Part of a small language model's weights: width 64, a variant of Muon for these matrices.
Each number is 500 + 50 x the weight over its row's rms, rounded and kept within 0 to 999. Layers, rows and columns count from 0. Numbers have three digits each. The size before them is the row's rms in percent of the matrix's.

# layer 4 MLP up, 192x64, rms 0.227, rows 90-123, columns 0-63
095:498515522475423506416562479470490562420510526581523541485556519494445549470525544507451496556451512341466473418510513483418543484492456406521468484529465425520551596562531408563546467462485543
105:486520486443477425516508501539551452512498471518474493477481535532475455547524403506463541596420487475513501513504455383398464442468503582512452466393424442540540513582528556568596520593455462
091:568493503551573434558563508451498477500511535511500464357485522510604484472528515535480457483479507467538606436562473552569480478453497467501476366481449462410543554460483509471479462572415434
090:512444539459603478512495527563462433560558502454540552534440551503543483472509550463555420553560471450482438574499413575455545505489511483382472393519497511444480521540540569502589430464543446
092:561537471523522474450435501548513466505456558485445478483503535499514581530477552535460449566539488411418510496440476554489499502546490505417467514504561511392627569392563550438472478374487477
106:472445637469501511411513539504408445445430483523498559483550437559502523455533552415598503476405584500472534462429534501486550434480522544551511496486431529494453528478472550553612482545497481
093:467537446461482459526510499530425482454536494567568535472478577545487572555478503483496606500509501496381530445582588497554447490449481525492564575452575451426464513516434462426401464564447462
078:484525501481490548448543458526429521553516391522491563469511583491508521496493506470492416459499430521534648489486512479355494468459456444529526548540458551511563550584553517558437392528522530
100:451415460492455531521526565541565447506525510520543503433557593490437547587476494498539512551459586483491464539492605526448494488419514543552443466491466453561514527615456606448501542503400464
087:470551539524462462478599441488452517459510501473537462456514484495469438496482488485506481471590484417438690545479543423527466547445558446432485560542555613492508543481445470492441463437513531
086:479495456556490521555540497505566573461460467507495497563412506537506532524487533509526587439569419547459531569508473547498436455456600495444427463533539527463460373470494530423568485442545623
106:538531490602512550484605519606561458513434521563472452533510486406465547519495521529581481455613433462448564571444589479524537552483500441519507523480536480568504509493574500464524425513410493
088:517518499462498542509543514543388518568453489481390473524436489477469401504508522506564454465467469424515499526476562445410599468523532472562558541493498540619402449570524397538490464494479471
111:477496502511490566619444422525615463525529451460472464437427498475484453552517506407453592446446390445516409492509451485463526509521502433533489491489504567553430464479527538542518521535606546
084:578597476535498498452519433552469544552514501488564389478474488500543476482466495485510482456574514493567559626474546530515541547399514518526517501500550540432568527457466326501441447478504504
098:420570498522472545542436412532535525554455531479416419543467429486474446518497438475459468411602365484419512496547582423486479505518462590504531479451422482534504511480510498491576547477517509
102:526524550533485491480511420499624412565450460428563537474509413421509448576518425521468488567515523538478543576504520539454493521492537458511411485541484515456382523460487498458419407499562443
099:480478473535549548553470567511545446545555489464600580397472492558549548519457534485488502530432479499533447487441503545460477574504519497584504477427503452559385573505492584546596447457481408
098:465468517549510477500538610418530458574560435535455602510476565512483523472537494451518558509415571490514494505521471454390522473478557583579515471489506501493370408528549454441471513447436477
099:531483438561529489536510479553501514535454552470461463506458452533543547516457511470606478499557543379416491561402537481471472589481593447440571517558482512520506434518588502524621425513500539
087:508489519533522426393474428508480613438486432580431449420564417491448482492433493536438410520475512432510567498492495454512489542526449448521515510476481572486574577511565488522549463613484518
091:555529534521505558543521516499550511504489526635519439583429628581563478550501503445507513455587456453520541554513505495501463446552458545492503445365476459479575499424544538506419550496501474
096:515501510419469508457515592464504525540515530485457498434566513468446414621430463489503498562458520488499513511444540526422563482459520480535591449401559539565477466560596536584481496575418548
121:505504527506527413422551573490519523530562560542427452507610433501470434540420492540520492521521469534537555576481569500467528558507508516581594496386539479473629541457480519579508502471451480
107:513412440535486585622474542500503532483531422482587407459408488474502563479461433481508534482508394470425417457461471425529466502483500567505481562496454525562403418482471488538507474527540517
105:519540415575480448465517500518520525575541395526478490559449478484532543528448507547551485437543557526516563552470510579487458558590473576516433524500547528444434471534586434469429438483588602
115:580524567512486417520489529517491564491429521432459503425493434445440541492550488479515409554469509453545584603502539462514501501454556435554529502425372525518488539439511556592555480492448428
100:498541515424511439412436521453504426501395490476522590546480506579529546501539536511552548451406590561520491456534543552485561485525472423587486520484553549415523436537494551458525552518398477
122:439501442467547458495541577433546572486624581558426421529517473530483463532468542552558574498586466587474451442489518518555459539498500433512559579480476470495580446541461549530540514499411485
114:514474451557559573510540506501473498416458581491484447553431444476434555507415503476491474513533497541463443477473505368487571531479412480378576503502512556487541534640523466552462518542522478
096:524462548555504439528431499566514528527495462412504552424481498435503598469509610532432484530460461404476481532507411456507462605483576430478577528487572471600561418501476483464480492486489535
113:407494464482495604387542446590490506507500489575451456600497495474513468480360439541543508449497445546526484506550509546431522514533390550457473501557557504506448536443468442485441543520547525
105:498521468527470515574556543431479459502551516502501558498579442474414524447447501505452522473563498503570464529542507420502510472475480511590549462515480661534558427493434531625500464508616513
096:402472539532518456452487578483420529450498470463491506486566496462502515562541470453625468472441490442414521393510568447525429446464448603595542462474501503482524430428461541470526574491493522
# layer 4 MLP down (transposed), 192x64, rms 0.157, rows 90-122, columns 0-63
099:449492535574518492407552536466585518465459507580502422547513416442482638483546520491480497468511560409499393497483481471515528520522551439472492445590569486538472459464514386536482431498465472
115:451448446414506517503477508517465395593527491467429511435532458520487479491553455535509506464582518494525443518448566526470596478447493503506506381383466439463331512469531526536497532501491511
091:425478520392394535543519545521500524527483517519497516663503500516427464512498457473520542507559504587452474524476498434428425468476525501555493639513536505535521533515470521528476464372561521
099:557418459467544468492423532534464587546474529495519513541517546539561466557465531458546526559558538471493512560427545503498373445578562521407453484536534568531446527448559493500633500477502427
098:559533502397451448494556482477548512502500509505505509521439500494565422497480528523581581431515420490548554561457360466453507583529502474537525519546554575542494540483393547481478521520546373
096:522566426521481463547504466554582547550568459531550471509499608509501529545488421565439452505576393507516537535603462533505540540513506467441475453544509469556514505602531473491363516430465509
098:538536592523491467491427595459430505525488507528527518601551401462503528504458489524492501502466402578550561487482495566400521524565446575453526395456506436502496516412546559512437464496434534
095:404513430480514464528525503506501413450476416431580549507490478517529543544444361470596400450484490514486516500502527572426516449486500493477483495543409549433464467515504399478509498394448496
096:477496400487490539458490494452432470605434519476460572525476552464542449555554605484575587470577508496481517583404523467519590546473554524538477453537480463537501539500498437513548502443561395
087:540468355448472518494482554564498454529592566546468467563515549480526524502559484580503574483552444508572464447576560554496541565444393482546513438523477504507564460475512493453601510516570463
081:472460467450505470475471450506468502483443522502519527464418513609497628442485492506452511512476469532614497484474601488546517380423509447566524487478447447572503573605482539543446487538577525
111:531476448523470460470506403399516455451500545493532569581487583498532543424529456466497522544503445425532399572530436566511481484466554590384540498528506562476502439459487499536414497432447461
084:507512508380488467567543503536551536469514489514502467472515458413515502391535480477492419435483524403504481505438555493488477400495485455605588440439441437516446372477492485462515544564461465
112:503487410528477571503455516504514457524434508414536505501490492459538420563501496529481642507497451467474452512513477584494425536470513512488517497475533592532405506428549558496602499484663477
086:454476517446388534529546450465434443541489487402396522549582548533498501543477418625428486489428467542527501464521554480491554478534511568582546459544521558515495549478505574456443521566547511
100:474519464535493482506507481515486476517511552520464424530528512463523575445456443544551577498579396496504574507444399439476416559462387532477526541484444467539499547471469448387561595549580515
099:449486504477545497542530554518453503510472459440527503388541527428435485524487561560582517451547490422436526514486456480570471526553449540537597441419454485512637514543573392542553512466466481
097:531557453542491464535530472602594467436444484535472492610496493470433504441548476547595432443523468581435547448462524553509509469458514510418437577528529586475555429513505463493458515466403530
099:597530541467436535551490418548537515540501437536460524434515501496483515491541548540493387443467595386509570530475530540548389491426534519567483443558574451516463462532481498472508593503569476
100:473524529567421608459464438499487551413521543471565530478564448492498424524464424444493509414572473477530488489461521484574487497477452516515466447490501515419506435551506529494561520521665404
089:499555432428528394506530507554559487523599559448532583473526520525467470522529431468457446494458534572494457428562446560524550393473479552475512495477401503452501529479568492462513539409395472
093:532570529550482576511544494441518584566538536568509517479525430522525474479569560445499489533582565425458502470543578569502529539548476526508462512339473459536492525464569486447430547551442584
099:509386430568468572462517493523414506526583521573521476474415457518522593472528498537537548560467458525515530402533482432555587496499442492602414498488507491475507552458448549507470445430577485
127:461438491482523466442611507529559479584562500555496461495521446525484491465559544500578522536565562477513552551409554449599474580454502532598566500456536481465610528500420450512492488522582462
096:558445454515503542570436452509431560517542458490448565456531504486468570560461490539483533535448331471476574419551493444499606512500511543494502517464532580574439465565478567542496452531549471
106:545522442494470420471509450502523492430576549469457545528526492468521523491455496627461457433470521550445561488459556455543505456494537559491525548469564430577562437453472545380599401506487553
102:502528503512523422513518435555574517517431474500541653532478437474507590538441435476516402532477494517505499563574489536541460504445580501482517578525446537500531497483484477565446594475366468
111:475657543453413486527447450439522484556548530553471510536530390513466516597542561519439497544374493469478484485591477570491498506517473543570439527493478459456460484479505450431464491534544441
121:479407479531549496493487572477503437422607526508437405563557394506445484603486463536442558513537471556513439462539485537479408515583511497520530587515504583421502504523464533518486494506514411
112:503511529496522532437528407506496545519459535469467419472455412502566570534390488499454506463415510587502466416528491424527515554456509523454618578452548523499565501562598456484473497549530423
099:448551414394550475464512541504574551461454512494571499491459513549508483472456465435513435450457525463390507507473442481519468549554496590472467481514509420348469446506543504486541495494366518
107:466552479453482445559494556552517611434456591466439478618514521469533588569499528476429408416472565553506471509452497482532591544534547492556501469566502405467521553474454483447530548499505516
106:540528462481453475522482506522570586491522495473462485510463609405514440493533446464575570575495496609416486438490408503541480569600523478456497521537517481575430537426449467494541394507480491
# layer 4 MLP gate, 192x64, rms 0.226, rows 91-123, columns 0-63
097:513545485435528467350579504552456488383451442516469446485421538493510512445452532517460473508483481538452603471465509449527568510504504458459457615495580511451574544482448454514427571510536501
076:522503522351400570445512566517503515417438470541492519505434373523503477481520493518461566480515484565605475494460446564471515573491448506513504444521597538496459525463487517548500524385484541
089:516577442506505474465472469542515493421599565570586458492518423496512514603382517448549541493533486481501470487499506382545482485441492519463612582434560514520544520533459430508481579466476533
109:436464533461448508509517571453502448467593538517420461503570456578511465503496442459619603421489497468468501476498502532449540479589523499564491573538452538512493469407409497380516554465484482
093:561545442383479570542453509518495463513534406487578452489460607528636532483530549475422494526542459512478506517590504513475491507454434503502461474578525480494485492574562535479408523391478537
108:483519495508467461434611495534493449479500491397556516571440471462501421563488463457580548509537509477440477518453525517536528521472633442453453527483518645579526459475464461465429473506576445
101:493477454471510451439587504523433538472441525484472496450626485537420501536477527576444451608518476486549592501512551443491485494448480515530529527534550483465631595518581555586481468536543529
111:522617517518463421401416452475504519610456480469449461532492431487427405466549481553487547423483489465523550519499515495506561538493580554509495579487462570485495471450583453533568482488593547
097:511559447452499521483523544536572445530535549517452443609559553548542502490495516518551618495515462573496391528560504493517496554505382529559597433423442533505548515485503554459537539515463414
087:459524613590626505480582550520522600437496507495512503439620488409542543497542499506498411524504483461487562439558471412485507530461533472493552483505475435419483522468480510515516513487536397
112:505577473504437429478448439597528574502470460463456477456506455530502432592478513573476556463400545612493527543529513527493477411487484442538431565545489488429425450482498499417476578567519521
099:486461489504466484459491496441454586543440521483492452425570480485410435415556458509436444539477469373480561512468525521502481518452540456571467515375458428570494529497596562543507524417462489
095:499537425464484538469534510553531458430439543474444490619403457445518433557592476565524510519576449524385495541474540523538499428491516494443477516505517507579550460436537462457502497412597552
103:419441518528508513467519573474544438567460558460455538536533599535438485567488475599513492582448442550475478469497457498571504362496487559482539483439441500492434424417516570502497499529572437
108:568457548564570501470536434406565440448561529508473450525585508441554527571597518484519480524483486516524515440597459563462393494459513428422563492483512539450491568525515435455482574459495445
109:468444483490443521389457465412442462473443443586459502559491399473493492463510458433479504477425527548571495475539454537442548405471537416527416454486441520455368543505491505458524538514497537
082:412611483534458567463515500558474564555464471522595425451459498591493481488454504507494507448437509472450567513502493419442505578439562476537435578561512537559486622496535523505470507407483531
101:390458476506470529524504559507432551485569537505425465555502452580524479534450456477563631502600465517496431423483506433489539512495513532523541592421543562531507537499461598558492468552425479
098:525575577605487549497485434582489500449506544423514457547446475456529478591523507420449454491528412543441557491565513436440552545473482509507568570456499543428474532422573567444520529562523467
090:502551470459547394518468614417506510557586483453473591452545562543454533511505489435438507499475546512541438453561396497480453441539536522556440523520442555501446533505463452437523488574415447
093:435586506552472430436526549447451535564491489549468470448538434550465438550501545591497471590517559517472533427525531471507477479488496526514513528366526455548552510505535590568447553612563465
099:508620561471487493498472471521444455491419528529505544537454524425541536426471526425510519524466583536479549512596522591483520545541486456420436506536556551672520477456471491423521496553496513
103:545500512476493397469491524581609464539541469536441534506506392494478502528558629507482554518452554436492485477518497460555433491388493473497572495438467511498577565513436466525551498607569508
110:442569502481501470411483430574473519464511572545531435603538535535585489520526576420554442507425617518434524496505528511489396472462523429465447469455551488422574527463506520532554469523455517
103:576497574555507497477410505554555364528487526497477551434546493496496530535587618637500453584431562517519520487492565435562506532523442483515501475462498466447499540497493550564503434521515452
095:478500510531511540507396448509406614456419499586489511627509461463519584534431430542462389537471460438495601502478518482540495476481522554522441556497501483500458542506488540540503549529409457
108:563459503543499511562513605601480531470503419545536471404479575458573493464424448384546505487603473470551438517452539408472537510514503477505535502465480553556532505505550496598579476522511554
100:553449522531507520526446506551554483540514473498515505459520467519524468549422478382457510514493496489465390589431472492608483405495513472500483500529660520484490453530562518470481496528653529
085:508404442576516488513509521516520475430463530483615451448532513390473520470504480488491516396566513493485563534456509504420525413528517474569388589528549577503470472461450556427566509460480557
098:498463537552489575506574470537528475478470512456448494487505487396500499454557533469487446555438409546536441495585448498565597487466513449529582503540553531653505517469502448542619566512465506
101:644457448451537481574517633466501421554516502537471504410430545532468404538516558530480639542531513419516457469491531555532497483478495530515509524534452585511541479506538538511470454538510537
108:523557500529495502535445399540480496428511540514469485483471443474532502549535466474609506447497519475414514429436471562479505530544558592473415509559546521537399412472451505378557567586502494
098:461485483479537441345569521500546418481463573523497512516554515491489491491574556477466498548463555577512604505555551566492568520455492463581578441404509528479513513396426479460479560539496485